Part of a small language model's weights.
Size: 14 layers, width 256, 2 heads of 128.
Each number is 500 + 50 x the weight over its row's rms, rounded and kept within 0 to 999. Layers, rows and columns count from 0. Numbers have three digits each. The size before them is the row's rms in percent of the matrix's.

# layer 7 MLP down (transposed), 704x256, rms 0.0444, rows 159-295, columns 192-223
093:540476493530589517432491504511541514521539455504561462532537463517512530511509557456485419574576
093:566560591449515474488526486462497546462532578401477543511525576565536542419548510360482570441466
099:602550466479518492524489455528507482525494517468543515561522477561491396500594486466442394523485
104:435476522469508544529491485480421488546479468588487457490480479542452573468527529530397570511483
106:450475537504522478602498447525502531553496497567494503509557511568509521553493570452540491488492
100:502507488499492479511482582436531500499440505463415470473532513464525522466481551529550549462481
100:549502469482434536558492548516521548478570504543454488491431541501522549499447565491391513502464
093:513542567513457481495518459489427454498532438488445440520484545478468636479414582563473517502452
100:545500612455444532514580457426556592528484423529562504431543509499444563478563565450465518531557
102:429583535447444571505429518463516467475575456446570480578480467459507500471545487378514436587523
098:491431477463485478560542523471613586551494555502492513509480464491609548459545478437494504530555
106:491502525439508513541482487546460476466490411488410493473492456541589542465436454443577402506490
102:414520448531432485533502447526485553509444465540532519454548513562484490357580566528529507452468
096:379499505473540497485443450464465376537491506512432509530487504554389525537596469465502530455497
105:420565480423459521560450542528502481539498494476529467560471512562481486464505454500429489536531
099:536487535482503474486520449545463574506588466531449435478491467437484530592511552526562521475563
102:504447551488472432511478536597490530524484544395547509474497530451545466486449450472495541474369
096:540433509476419448485512546419517523515500412527656487446504514576495536524530468498517469438406
101:457516495440486532545490470482525462531514492501486507566605524534465540567548541496480499502462
102:627434430497498494500392494483548452428438434529453564465547557498511501505453508478461565452529
097:484466501544487532476588570429428582471533466511483591408553549478482526410584540530434538457592
094:350525443483564494468455560449501515359560538461497510474571544484495436592405519473515608513540
108:604382630508465480542468535472586556542529535533521431512459478549441444462458536445501521501480
109:474522439489529510391491620399548483515487529504520487499506536444466460483514508506456592577525
097:563527589565559535493577458522485584591372472450508458528524590522529443509441387480477361504422
082:469500503545595471437448612519488561470524487538571527499477540537436571514533518449487459423452
098:464451490454462432611566489476361575482448404455463490606540535561570450522442450477456477421513
104:385561476519521459513531551507547564459461509491524571424315437433559475467459496473516496622480
095:524569511480468491359547437533560457482548574481564456530558478492476432553543439429421465440579
096:494547469386488389635422526544556407515482489484641508466525536554510507513507490534470570426433
106:523474470536475451453518579531435444520508574537509478474524562459434590584550544580546494485503
104:502474502549508521576584453524455390460523530419504528431570493482490519538509497452498449522509
109:555530467572434428542513484461475521554603483600584535526316501506511427498490515594519370506438
098:529457442461477534517541479481476431516477518473501532492498578453504529467486437560493539496558
106:515515452563526456438515551457647511563504558508546491508514477472509520509409546555471431549446
095:515486523517424547525474506447450492489508543490527480590475524521441527499591469518497433448388
108:540419490619505432398420522528535496488536400559534395469423522497581432490496426559464485489561
102:445433543517479580448460420492471520561454508511465550526504483508468465503473463527527496548551
110:479425508517591502526499413504459453428467561567421511494544532469491431528454524521441435568493
100:499500482499471499575491544496448501505452644433481434480457638517545465456505485460479416510480
102:530501521466492560459550507529471410434490508540597489456467585447577625559558583469553524575555
100:489507547548586500461496528482407505527468519480543498499536501491422510505510428522448516538532
101:593372502577465499486487504451553442511529549528497385477468594548519537543462507495525387515486
095:527422553550527526480588561460520475508478485455506447541475445448513421541518468509501505417452
094:523461485505582539580469527486427603517526457486416563483522509548496458438568520593457480417552
103:558428484466473505398470444508407568543476522559572466654462533535490507515483526558536476599514
100:539528522503516514532460460510529599532502499494525460510557550568503412543396491533447383473493
101:437507473507538444565470497549407531416432506418565434440542492488480595473456529466568456513463
102:509477502579467567471581513539491479537499445398512525471543518413430514506487466491444510520610
101:508497467561558550509507415547471565465490519516491540564480485504532458418456502458443513478541
095:511419375533545535483530549488478456476426485484435447519453550506486595435637519443440478563542
105:468579447552477502462510487567476457518516505495447487546581475418501555575380609489508453572571
090:479515489516573540554509542557444533470556537502397505464418482489566511514519403451447469484561
093:512478525505492609436580494470511479516473496556454542531439488516499517462498515486486540503515
105:564483569489529492474465447522545483528554517515519469477469475570430462452562452447412508429509
104:470499494435481496565608447490551506558503526559464503468486474512547552580453482497477504568502
090:474457510533501513534489539496402518487487505462608515521500451509501532510525501541521498489509
105:496521588525514499493559498581527388416528439569538525483474456453549484531553481538465479472510
096:547552472528546415411435501569494477457537415490530526542564487646497511534462528407496553450553
106:544444556495487408442351548459536614583496532590518524479507541499575420449488552469439508503500
112:451458447463448469512501562490433564566460437477545494553568547482458483561500459539491534440544
099:558463624507477525489455531403549562494474545457582472448535495442510482544546468571547542550543
105:497460513575493548517490480488449477408457531379584530527534460474422475526542429500473520498478
099:477473529523489454443513537538449491536461461440458497596478526557473463471503568494551465498516
101:417456483465539490573523455447454484549454412528423465452473494481422485491512475489485540529470
102:476457496501485496470471601532415544549471466511475486411497528465558571507469492486505415447438
099:481567466525533449460493493378634567439473576589528461475559461553581463541498495452540526606488
101:622521508509518611520492506388497551533486526512537474631450452538524459514439473554511571460479
107:464474622531474523459535509462521474469553477464455542509483428486527498555567447445527436428499
093:556560533484420436567553448505526484419508447515566418542448498512483513512543421491524492534532
102:588506563452485543551504487449507604571566467556543449586494543431537526484627490430480536575525
103:517524518517493506544498478481470524479503500569482502359500635580516439540444612437559472517500
098:596554464515444468531508554514482494537560555524507492632506587534508487481459460477481489457541
104:504560560430471553452442399472530508523557566570506458534468436476586484439509549494487477444445
106:444473528493522458416539496522459511509440480552484533473445484501546499475506455408451472515621
098:511476596575437571535522464605489577564428573555547493422512561577599457544525494503552537473507
099:553516545550521503483429555552543577363551484489500449500504543508516430449433511475492486550463
108:475522539484505524536533494434515378557665434467499435600535487492532405591479454542541501539527
099:486479489434591530476470460474568520508481548500521530428503546516507501528465489469557499482550
101:449412433431494530515393593525566521563469595589518517433447522517451499518579555507447465548522
100:441453495554447519551407488472507523490403546577516489559519604422402475421562515432522545444583
101:543502487514485477400462546442500376522419482513420427518463464451523495521486544558485435542511
099:471478518503487506553539455503611446533585457601558541412546502436467536464419501536530452522549
096:439440508523490517497485507618467463518604494541490493535542508542522476487406547436557462382469
086:462476538480505469526500484483569464470443501427609473533499510584614432506493459513526477530541
098:470518570519431521371511527489494465418563466509453550452520554541374427429340478477504506482443
107:525449523522479510403557510504454494473515614545492606493557444498471544421494533507422570542447
096:511469542501450468460496546440384502553500495520511562452428480488485608534517513332537537494485
105:437570463549469450501486509463528514519544523520514550508433453548514625603495481447514483474500
100:445556511518557563486524463477536458509467582612579584610428464559447501493573511442511527516488
103:502547520561444419525509458469474465559440508472546589459476458494600471530505495498475444467488
099:582499531467470518482462538424513456534583430486453523497532525555597488469503482513444422483419
098:501549571540440500443398467519468541542487479436445519481515502452404525499484443535454393389510
108:536474509581527587492499431466613536508557468551483462485502483474559533483526512533476459479480
098:527447492534517488458506545470616556516489521434487524552529569565595499496479505544488564526423
099:405474486487584454501468460500545593519442524485567601496573591399494482452446541545506499612505
106:428498481582582509498519484491484502485463455483529454510494489453531560445498469466417471468537
094:499502517537490446442489502434528495433486469582568428520437552603446537481519541387541495580557
099:496473467425526398430521643473511488485555535542457462537525591564467493413462618421591487504554
100:504541448511418506554498507418488543538588493487501502538446547486498491468421471431457428482468
101:497485517467448467463497551529482533519523441576510506486493557527439590510498488425482491509468
102:507531472424422505489511442471489525524510479467506472525528466455453581509491425411503453473523
094:486461504516434503426431464477497516448457505468494509469490538526469528598517515533457507517475
092:460548447511504511536491553411421536438474570455461545466359424546451504587446479506359512432508
089:550497572538545511413627466465487499402535438571392519513492501424384577538414522498484487482504
100:486547461473442555581430539469571482455532556460488477512515491458386512482529558528461434435531
101:466568520611553471513417536534471479503461549492537423424492470469560589475467512506603474517573
099:491572487443496496435474498528487395422497504449547500529498425529514500461434574567548470520563
104:497586355559535491493538542431522586546447486605489566474444549528497474548474503488461491510490
101:489464515456430514563494498517441568519624421508428503506534537470519586480430439555459553534539
103:509504500456516440490499449444509508463520496484456445477598552473452623443529581558507545545475
103:509436484486369530501478513492558451466471542515527512519521450582631620448505496463513513615483
094:482636579500531436577519545465546400551534483474535549588553561509518556441498510467520502515576
090:523453504385437530494557511487458521494474480412508602551426483536537473477463495582526569480483
106:441479509454488477519497523484491499499529469484521443536521489520469467488445578540568535520481
106:456495442533411511454423451499478504562514407472525551520522473397573474575531611472539445517509
099:458474475463508502486540525471512492488526459434462581477488565460474456618486539511495483523560
096:450549479458527513510548378512541451513520499464433478610503519421566499461546495513545486509556
097:520546489492462423468543484566577582520476413505562574488497548497528562496527535448458495421575
093:485504442496522487511453558537525459475563553625528500444519516482523437473487477395392497453491
099:519397507546553541487539571517402498509537431604431555573545508546439510393554589453478488469485
106:565420449475523471554460459487538502515535447445420493515508540532546508510622494575560585517500
104:518422428504547486530447519457458491435497559476489528579447583504438485598579459529462530558436
104:445501577493535473541586418439573526471505571442511484515516426560510565504441510463549522460542
102:503551542468545539497426503456416512507419537482475549587452462467462486540476484542538492561538
105:549557498499519547438548522441495476455510550440403471597474577471516505504489497430414425491486
106:462510503504508480491462510551481486388428500516507579338516542480494590502501501438548482512514
106:453491446476524454521575539519538512474517466563466588459442449504483477545555505514445581541508
100:480571475510436523605542527535511407483510583556451469529527492431576520520496485541526537547467
094:556548465505542459490431474476545557534506458418480605462538559501535515553482511498464459547539
095:478586555558570534464547514516513503427498604494460427413476458462555451537462504366492475543460
097:522515481435545591502540454545490572571543458505433584499531550586501490441409478471421476435470
097:442487428461507500481486476632440535546426525510454608542466475505461518512405503468476536467499
103:486538497521487463483479420443522546519486533510480502430464500543510475472523465509509449469504
099:550463469529406495554522487494511469635452599428476565464513518502429619438400549484581481534469
098:521511543505516457475464439416484456459579497394603475553475460542573532511522497459519458393482
100:564538549582566464485540511478478524621411492551599553532430506619416545533585546561448517493471
# layer 7 MLP gate, 704x256, rms 0.0465, rows 160-296, columns 192-223
100:510478543420532501448472560464455574447485560484463491488456468554491552551476467437493554515592
097:388445445535580516473483472547503488508410536485471516465437539404463548429402484490531555463477
099:483510420527492485377442596486478459496519505546474463512379500538406574440468497582496475537510
099:433563559519560451575559472503486517570523548470508460504516508574455508569491547480508555531480
103:428550468506465450542455489430467556505538461470480482555501500500470498427515430569559475425515
097:501418481532552445466513495465466537496450477497576497548546399548343460498546385395580503455512
088:504464567455471539494544527496552586562502507454491498556509525682558598451480480541550572452454
102:390462408458569427464527563471460441520475489476515453542488570553549582524434441544576529488390
099:558601552406505520481532511560537550519502518471506570516521560537507494501445499414462482520403
095:465487471456561525551525500458572441513546459489503455480495464516455575482465469408573462591500
107:518492464599459528398399466447519502564508572535485437468481471503565481472541563540521579465485
095:612462528430498509417494519534444490454508523472475461485519445543501515494403452573399494461551
092:481582502439456533533564461454461431449387465449450478560450461509475510454485499477535504538513
098:544462559567500460575483421445473460497512539503415510444537502450544598461510442489458483466494
101:570466556499494465473439419519430478421576477608450464596484540561458567533524519503567535515567
102:459386510503589498489489574437452486486461517535498382532596527561428439421462519499583530578494
102:506513566493395409428501506411433508480402526493468476562491514537482514547476467511564451451426
101:532476530583504491465469531409408549356536535482512460391384483428557485390458517489568578554542
101:512482473504571517441555519397475503461502414418464402533472441434534539425599446523476541502600
099:525412461465491508401359519531478544505486492533440530519511521458408521507512583405529449486481
092:584494532482557537382552429522571510487480529487471419561516470503455462523531448392624493539506
101:420551382472507499437570446560372503471502529520494638446548511449489575563488498508453456502508
102:527544473487499476529544541418530550549481515578589518502578500530450520486525494594501629479520
097:426549425505504395586497540559390503436510485474535572484480455478416442493607638431462486454527
083:414464518471525536505493516488509504484467530530595544567591463537689443588464519559545582491565
102:507440467473506417542469524352433604369506478519546499525466515497444454507512475489499563517539
099:547467460477434419460446545508487528568360469509522514528403579501542610478475582499546456458444
093:580507527405515474481483532524526516477475484468511497476491514526448425437504505472601558366537
098:485365464499453458500473575519527528545515630529554509426498443525462507452473532467480497486472
098:509558571348386542488414554519492554431528475479546504557527482519538413491478456452474497529551
099:516464527408445498492497508500568470457463506459505489498475545399487564497503497501519561531450
097:537445535531494468464503478575535469486418516428411546457500496538486560435573437449390608478516
098:434332495479499481459504503522547536510559561475451502522460589454555602482466448480478558452446
096:487565507556498493528480398517581434467416462434489499461468457495512574436499473497521510552504
097:448473468401533579386577482436628417428463516499517414474401507530448468556572581457437526491476
103:598442437551501467598483554395430532512455460488482587593477499523489526487532486496508535581508
102:538502463480468533433494535490480474448451479473531532519498427502417566502483443531443494532588
109:458450448569466482428487533471457460557477581462557518513465535484477504437459547471452510462547
103:508453378502492483551536486554470517480536455508516513424470488491436495470442544557456579446451
104:412486536436475408584492445541485497408494429501473536422529578495499469429512494448515575490471
102:553427442433497547520505501543499545400518542490437502570466501446550521523523509429551461477451
106:580564506534498520486471432440524506498460555490404489527463459501521571576513460511533503480476
094:429578492515601543476590555438505492519495477515511529566533473413454525474439538453578472495450
103:524484563502508451446460500461533577599503518486496484517582524420539484494491456393503558462458
101:465520553459535508458566498418501422507536498499537551577515510578549426459488535447493576579511
099:468501494488553506494467500504464521483526543537428490593439532473449445476533569564504568480463
100:565483471440478561486488545477590476518495541556529569538476521464472477475511500482442534433615
100:485464438428520517516391514400427553454551560518565559502474497579500588586423559527536544493472
108:489478540441558475488544409514465545491539545550495514499498446569522491535486503500581509530516
094:606460440488405549443561444438526518450442468456489559471409570474460519433545547521477553535486
101:587501436446442483533507489503427549522540562505485468529493528503527565510475485474491465452502
103:518533443509537553525515534493435479428602466457405575508441500503519491546492446490430527472594
093:508515464587564460518498568493541468524542565322475530422534532508457474476536466532480525406533
101:503512463537498478564470520538538404469528523532520553528417571530496445512534515519394572509498
096:540475510539476523432460449544509556470454423536541561500467502383473450448525521500510556427427
114:512545501494539475438527482518561437517493514585460455541506573532565464480455437475435500476436
100:509472401487556561514475466518435420506495571459493445487431552496457529564449567460513531470580
098:390380498423483583515446490508470510445487546458449507514503524409623550455514461573526470552411
107:515437444473539550483473606541457461540495527434466539374446565450546545504596532464429547509521
110:543401478440495500444437543602506489433485477465488459529536512517467520508559544481626502526546
096:489459537463454588472527614490514523546453570468476585586468506471527473478558479453524586544485
110:459482480478559508565507518477513483480433477472411519586479485535490466435469603427465559567470
091:429499486470545486514486490507358503493552462507548602427404516563514506673543449457525553508586
100:545448503505497558514494521506429443523468473533449583502523546651403456438430460498490566492533
096:441482462492595496488491315513492439464461467564504561530493474508511598450524464426513490469488
103:422519486529583587486439512425484549494399532442500568545522452608496482494408466476571556572487
108:472507458466456562517502489558605530445437472500487522596409490581527469510490420473514573475524
104:462472558499488481408477583490504389525533455479467515534496457485506479505501425392462466572455
088:510523509463434508536548453459489491506437523470464530509511509506475512561485492564536652456436
101:452420404522416405417556578498446423452426583467495424458530538492423512545389463538507519439440
101:516501437515436500411467570497515472527552449491513480604645455437432508501596489552440530524541
104:519432423478421461462576547379513429534635496508615455508513406527446384523523422519495517427521
106:600437544551573493501436499526514581464391504511433581450459464526427518497484515473534491503549
106:450529403488541439495507510472471465469412469449496508568422484491491552472547548542539533481455
102:606449491455489453512490513378445527462518427410508548597558502476489452441486489505488478513416
099:432503440413465506475498493451409462591455512489538533460462544477459492452514447466541567472600
099:512564412544599545445438439478421535550489431374437564495522481470507431452511510519435511527480
101:386495535477473493485469476455585505498490434399520510470449512546502407430449495584533628533489
099:566572477528460493410510465542503543485478562488534581509498540486488392555459562411497600401467
101:522495568417568447506495490497444525348436510445503439611556446558509482566501510510479532514540
105:584465531496521515348432458543508549443429510394482525567438514491429568535622578468583565474533
098:501484512504402541493413561558520446504533504473415542473460492435455414398490515513381486515537
094:595533464595527456505568564472505510435467500572573448514491543521555568526560528543528548564548
079:471513470507563430475479542530515460540480565517552446533537566572471455489534504441480533498536
097:492480451453536471581516489523494516557433542457529524508494501441557612523643474556476566365588
102:495538479540440504456522487551551540453506516473516546491399512501494530524481484494499544434561
095:635550450530498469469514491488550539427502555479463451497567502464494480445545516551444473574527
103:605501482394477533464511519504505423531507421418448565455497538497476539522563580462502466532412
092:531464551482414401518464540528560531490490398413403398482473547468528514546500415500543552586478
091:544400467510382474555451626449524377540518472425547550502487582459500508490499461467412506487480
096:601563580451554502567469453504480458526552474470463442508554499530528539472524526471515509559441
098:523554461511500501514503493520524520486469542597462410581448503481470525456508486479501565529515
119:447518496422479458402494453523393467485454549447501470512460457486450536479441536434427589481506
098:531534546560490509535446437432476488567407536452475582406531447524524419533560416452493537489478
096:495519453536400600537509541478506443492571455375460477473409426542511489541566470451549479464504
108:538455508428388478573485556496490572491477560521476543423562489475455449490505481506541562493423
092:486406503511511501526431428449443539537484558444402492469543519544465558480485476531521545521466
101:537435387489471426399507606455496490441479473543451455584477571573546515389476543526535547498574
094:518487453555534462490468390560516441385496489498455532496399501596471544469467438461540592461518
093:492463398406637345506472470525525554376464549462530513463457453435516493522483481449431545432508
104:488558457561576493420413558514498550537464568504539536430443473498477483672575565509503510533455
092:624470501575437523575510536470528602517450490427516585426465559484532516477475496476538497444521
093:502534533515566537521501495475521477534472567466497466404538613409548513419463499581530509525464
098:537460515529522573526496501571557494477480526417503458541511476550570435401603510432591513425468
097:518464497546591515447610479520378481540431499476470481473457484486584480528521456462488516519456
101:586500601498431492528483613467467552489526538499455443591436447508586615551510432506639449485510
099:510487456445523461540480497448495475500461488496558516478533470565420576406442492447501524506623
102:552492479464502519405399431538471389466538496403418532537516457554512456437554516523525607514521
103:485399556472490450445501501527503551631475516452427531518592512472522534427477567406461486458445
102:516531504439484538443499457505447424416516515500505512489455485473517545426499467475534560511534
105:482461517448573559462479480489481533563501494595463438555507564501370599422496485508512528510495
092:448572510503558467528490532462575540528493570526518572575486515492498506452501486544561543546533
084:437478530491408496489507508487517480406428524569569442500543512517543508530426477582443522452484
094:478546494589391530459457482570501528555438487472467520490466528504559496519564505574501541464462
103:506480408506478512457369449544474494533556524474524591588456587457550473411438507481448459466499
101:575503466434527434427484520453467482591475519517518424489476436537545490467439457468607594586368
100:436536547411522542483469505498490474460556522509447450454572476480572622453529447476500513494526
101:459558533515467487499557444598557540523518483432461510510455426467524519436479482439473480408597
094:527448458479536505460547500413499596507436451459504454507483527521438514491579558543621517545515
106:610497504375499513515397550484397486498473520427484550467524400481523497482529470439495455460502
096:546475466455476496557494347533490522509511511501456460552539543520507423566595479547527526521526
118:475496543476512535425522453501540573496489455537546426428564491528458563412438547422428522481568
106:540500441487464521464373619493442454442478467497513511574448527554392503501492565518569569450393
097:532440493419531422571495498490406596435425496540476428467530565495481621504508631433484525582514
097:459475540518530485547486466514526429593395538416478481517428552570531484429462522472448613507492
104:518500455452542521427504582457459548468474488495482497481428595514456524536546609491538569516504
141:566526520573463518490396486523457524487434525449574497519570572527545554490415524545544452475453
099:518496539366486454422438525518446516372571514501575485547452453443457548539566569481522454441479
093:539426567538526492539503523592479469470483475597617461400519451470457532364508409507499492435518
106:544494565559513504467516509494550514562500536514420495519537517478546516545447414507573509501476
112:432522492469504454498481533467534431439413472522536375563469500431491562501620476556619515529441
094:529503517537486526461453549420440474373566375532507412535454463508508508499483385481578427513534
101:514498485390521480475500542504413432513476447520592435548524508568553459566534599442482577592595
108:458524578407503395454573456495473532318558459582511351530495507472545467525607435494519577446522
094:464502483569478465505484571485532558454515491480517467568574540490434500552471475548440542487541
106:561561504466552481465498524534460510508429526437533515460518598539486500533524523522474487391394
104:433541445559465558473469493466480561433549535520475452602465526474504450502566502416497586549447
# layer 7 MLP up, 704x256, rms 0.0476, rows 160-296, columns 192-223
101:472554534453481545506531583454471522509535534398571548490472537538502559471499471448508572510477
097:545501498512436490560465471518581459537531545447580430392561476436576582542581530500515440449438
103:399442508407540479493537538470442480453459503525531392536458412505431527558399453554468477551491
105:529411456530527476436476534485536580457555505582495449582516466515423433448502521516594415467478
105:464567512584548564511537524530492454485555480467494518523470540512529523481473501529510536521439
099:534420488407498487476500480539499556537458450501440466564429522560553560591473546355502479532477
092:509493420510538462478460578474530548496453457526501514436516454585469519472494468516519515556417
101:445564581485490479474507429514618513499493417497485536500477464472555458403502480466426539550610
102:432576506514603589557474568541580524481624525434386505449530542500523514522447486374470467494485
096:473528495496484546395580524458486478453426622425428444452481525460564507527490485495501476446579
101:463470543572493524482466490464582489573461496553521499513486478428538522495606521519454572487454
103:448555446535450418581483460463411554461498566539515444448540478583505537427506550489558455497486
092:517470454550558549498492562492520423496488512471483509521517553491491520477486441499469464483549
104:437409515491474472535524531493494533417605491440659405416573433450429533568529543463549506449511
103:493482450432515528503467501540552553529407549491510560472416584520448498503512593467387468416397
098:521455550513510450448557618567476483494495550516548584516463518469526492524460468507523534465410
099:541537539488600414497541425607532516494478490554446441542552361605534528435470481524529413437433
106:515533584552414542574492530565509424504503470484538453510535531528508456485545551490503470511460
102:592471437427477514488414537483604417422474561528512511491517582452458480460444573472520551469517
094:553528516509501441520585571407462562496517370537449525398551462450508497398602505553481499509526
092:377494533435500577450532478602510490559492548514501485503597489527506461563508536496576494434516
107:475492555493384523567495429539477430537418498497523512423522504517458493543525574494514525463425
108:400579603537595525497576456585637506565487532436566498511514443457536463565433533462521565636427
096:448487489461426507468445504446535536539485485478435455501546489515467526500462519579434476460539
092:488502512510461463511454548481499542447517504553541510525492576568525477528496458511555517475537
096:523424425447536496526492523483424568473486401390600465601530463472551552486374469454515430513557
102:471458453472529443526450409531614551503516482529447576538388493448463498465494553455526483564567
096:436551513584486552510518503603395480521419499423472465369443527553507489459497545448537473454432
096:472500558502482487513414402413479514477533454553515504441556415527466488543599451489506554534513
104:494503506457502467565455509418428429437459529418503546548545424507517405561523395480503435620500
101:422428566617496507461491471467598463530462551455540479402418482456462617561539513498520471534479
111:503512442516414519528489538511491505506549434558520611527449561508498493523554537553537469492509
097:489495467505517459400571534537466497537511425493589513489512488448512445407526426456563584546541
104:462429491474475537419511482484533447525553508526438396549515495490447417509485522532516520511400
093:490548533495512452578505460381417474510719475584589433654507424526444609487480515438587470459509
109:487466528614472521411463504511518481565471415544558462468493495549599522529527458575439469512605
103:426440537565533557459397454484570630560501539518498485535479533491488457522494569532549558557525
107:499472497541473627520421493508523508464509504532462482521489518562559482506422422506518453499520
103:469507602526364502505400491468576479591437551482480523462478537522485527579582459485535482441429
107:542552432541570469444519516472562465475450504505505494558383542527453454502523476512525502502429
098:527495497529517488512444489585397623500446505477492526451563482533505539496585439528477488470482
098:602457467481458453467446552529462628480488444467479526477521532490450554462581536512543533424494
093:523495445508563450496496561479516517513530435550582478450471605479464440396551576542496496540487
088:440503489448490482479547435527537547530531443570472422500526561580530479517500490558548435587484
100:469465441504433436499557570450521496541529512551596485578460549453547498426456482554532469510433
098:531486565494609499486504448485534571560570505511516401482567546583533448557477578682487490509504
100:426448472498401494485426558547550525444483501548566482398478529541547465499523447468528492495423
097:484446535507423511456568444472492477456436432382541489543500517455463516556517362555506487462573
107:484573498530463585436474520479547593559437503493473483447455557464553651425448497483439492436464
095:497477484454516510426595521509473518482504524518457457564557497507545470429497520479519529581499
106:481527539562463523521428461524482437583572547500474473519571481554487560448452488504562456502544
090:453475514602531462483552496480522459520462525516575352528517510504534461547433550531567497497530
091:585555534452346425525454414563427473526449439428484469410484522461509490531525549508454456531487
105:514457540516496510483503435509508514485525451545554569411542525589475519488567551470390518446497
104:545498480482585474570564417446554530641479489532551477442492460543469576454433418532546418561480
102:500563435510482543416531503557524531527467475569470481542523556563457402422546479496437427563439
101:470379507508488518538545495505568502441561441575565595478473507455522496505557559477512425483514
098:427426447481408495518464456409468511560465422605550490499455470462451420544548515599512427520484
105:561464511536438430364446456531492552497496499649454488524386464536546429517548581396503467463456
109:466430476502524517447491441467413598522523479498471558514446548505449477541528504576437565491502
092:531471452498543490467546475501566458489556381453514460433505526526479539468546526434448474500532
106:484487494528472521439511405533531518446500508453507538510470518455498452515536556515476527493557
096:571484545465442473565546457514386476563522529580609508428514507521554422404508525497461529506455
103:461352493503522387568510588530494521520505405570399456481487422385371527531519477520486508495570
100:595436519500566475491525436609486480565528459486471498448465551476548540446443579445453430491500
098:559611527549562426458508452383530502451492542553542449449491558491547416363562499518510466528533
107:501534447552491512471595462466458513516526550537536569585429511586471385513477550572495568453492
104:475434563518523481483586504456549503524496470535546573501511381460568474572621489417513465420434
093:440481492522537425541517521552539528432535510560548520368505528521523552396447571441465528431537
104:542489559456411479604422479498418422494491475468527554484545555483517427481557567579498439426468
107:493442529478432490557485459531467472502448569591572441492510558551529487520477614448530484471434
094:432546441564569524510527454609552507639583475516539509561523465488537468530512581467580525475456
102:475535562453536427493479456562510528463530475558527489578579454487527498502564502501516559424445
103:502416482452470413403528449486409502511542527446535518505548601457569458433513468513508433511481
092:436507439501508589468497510516570487458464474505395396548410549417520520535510505539479475533531
098:512543487403422515512485429571526476521463525471509475428499550542533460477464539506468560547462
106:462465545609500535476527532447575437617589442424513518531495511413502416505503493451533540582529
098:492492458485559545452447558475456529547513505402475511501529441544479482512478447439398533519494
101:470467489440421480517558489424522439520517623484430440446511490551518557425508501554514554474437
101:489521401532529469519474483583489571488380558528486528552565544518477396423513549471529540381496
104:535518469519496581410520572455464516565396537577450489425558488391464497435453464586522451476504
096:518490543456536475535542466522557563489428505578480471487544470461475490547411501531510465558517
096:531516469480534456499512558448546404409502448483526567582516521549577484461510471498471588502492
090:487547445444507593481429466465449581516510563555463526452500380423480469525495486552515480577456
099:424427588461447499549530514633527426608492476468474467475474565498436452590476543473484499544476
104:554453541496572561441533502502479497490580531508497527541612491476392523537510439467481557580461
092:539446527525560412595532439519610433570525514519522475387432475447522513539507530529584514451420
107:513542471465502490504524449492443456497418574434420543466582524484565564506433511450492512495443
097:526548562472463475567576491433467605475497529424487504443533448600455501514505505502538490504562
095:476539452449485547461558511516451541497492561598529440555510501471453489393485506517491525523470
098:643510427570551470487534544388458526521574534590530446534507514497486469455503524528463493579557
100:552542514467554481526448507510472561528455435407441443484524493428437475400531555470545433572519
121:489408523600455460538466512502579551522545540544478533454503527563468499490472446530531447463467
097:518537447526402465487518384530528447478482563513491542539452461378538602535494490435498506524510
097:502571577461441433526408511506504508502454464536471549484504526450535528553541403576483531563490
114:545438539444460561516499525415501516502524389496471512523473532516577525500506518484503584529582
090:641491498486491505543559470513445498496453483453495530470534524400400506487539478478439449476478
098:463466451494569470457500577451613558547493557466489490510492523460475458534506530459524547582499
103:429508497567566488488493487454563519441463501447513500617527465479534552517576452487569514531550
102:554518500498479450491463513504462499476455532577545467513579491598446559554492541524434533622468
107:518458484417463478534585406544459469397509388411534408485479504427536531459437537428537553495567
092:481509540527501510444523463475493451570497473500526556540561431538486534549531500479538424508454
095:487508490481500440428483387483474488446498468486443520461486621452452415502502496449543522514544
090:595508487431533494509411485472591605481478565516527555436568446504512538573433512557486495503445
097:495491426508393583508468504464530450545514478542574526479514501411507482503502495487432433460456
099:533437523458472447451538448459461506454428566525467437513548483512516460479465461512495498541479
099:501599542444499523472501561480444448498459565459458455535501497486398502421332462561509467522534
102:456492550493458451586377425550508484500429504518469495503534591484597547512425523528390486436487
102:530432535481474539550577610480456516564528529658487470472447441484451420490360590453538499496530
111:564480446540445451508493546513562550525539552489514396515486527413486580479463639553514446512423
102:493490554469445555541485417516502539511457469524545490562555484592659587461497528510432574606431
091:514515481510491416491438539440466501444555462556491493609470579589495565461495462549566529484583
089:511569492542602506432522446500471577578510433597476520456526456500449575472485638521495479502574
100:448493507491484515523584456489552397533452544476524498417533509518609558520472415455505453568475
106:439441444531475505432404540468496531507538459475494516510463563467606507488492550457485483541580
094:517461547421501543470624476546553439624459539513476566497617572486606493617520474390571449515503
100:474647491549511481451429600447534479526459481471522563458536530469552543420507574495590482498422
102:500489474441503543463518616526444545490529518432507472596570485475513483428486553483570483470622
092:404472552437453459523478468512515458488519542504566465451600463465578497487472417564502499527520
100:616523474437499564582504560522578618514534443437434427461554473477525501470519490481495473503518
105:555547507573534580532474437474442530442530522508459519522506521482448563543479460507491474452540
119:538429408494517464561464520511375433423480537496463584538427456498560483611558534587439543534476
103:544423468408534516534494528465508535529436611551474576336593528549448482502545447495404547462511
100:498437507502457518464460463578486585493443536471476553499527611544523531538508396509430450489513
102:592482458510471480549546526454516449448493460450426615510534536485509521490491538479507500439476
108:471505527495459481650473479525462512473465504508482578394553602458508507527465462455466405476556
124:524497593576474499476439451561523557562482616477525415503603577466504504538417563466567517548406
094:528612490442504467441509456505456486518472500518538467410496484442546428552397445605468475620425
093:637511463563392482488496543583443537583461509462427544476486573547502449404545505543506519317457
095:550441531466480521513476583452458481452440362555535482548512446516586554514539564572587453446503
109:536503563501391429433512480393537453501386587492481419508552513469529525551533498567622458557442
094:463434521436480480505469536512468529451437595470516561475480469402463446506483487495554485461457
109:525568499337536476478557503532476543442570489471584446401501406514554400557497512554557522571499
102:466439552475510413487516484472500539467559501613528417495493511428476534582523486541491486518614
097:507546532580533528477447461485511500569575573475521486427485541556435492472451519464494514486498
100:546546465542491450403502548489510479537495562584573554505459520557459485536583492525585498515523
095:559563436482533538444552567432625487493579494554552466470510516469465501485453485546408449483529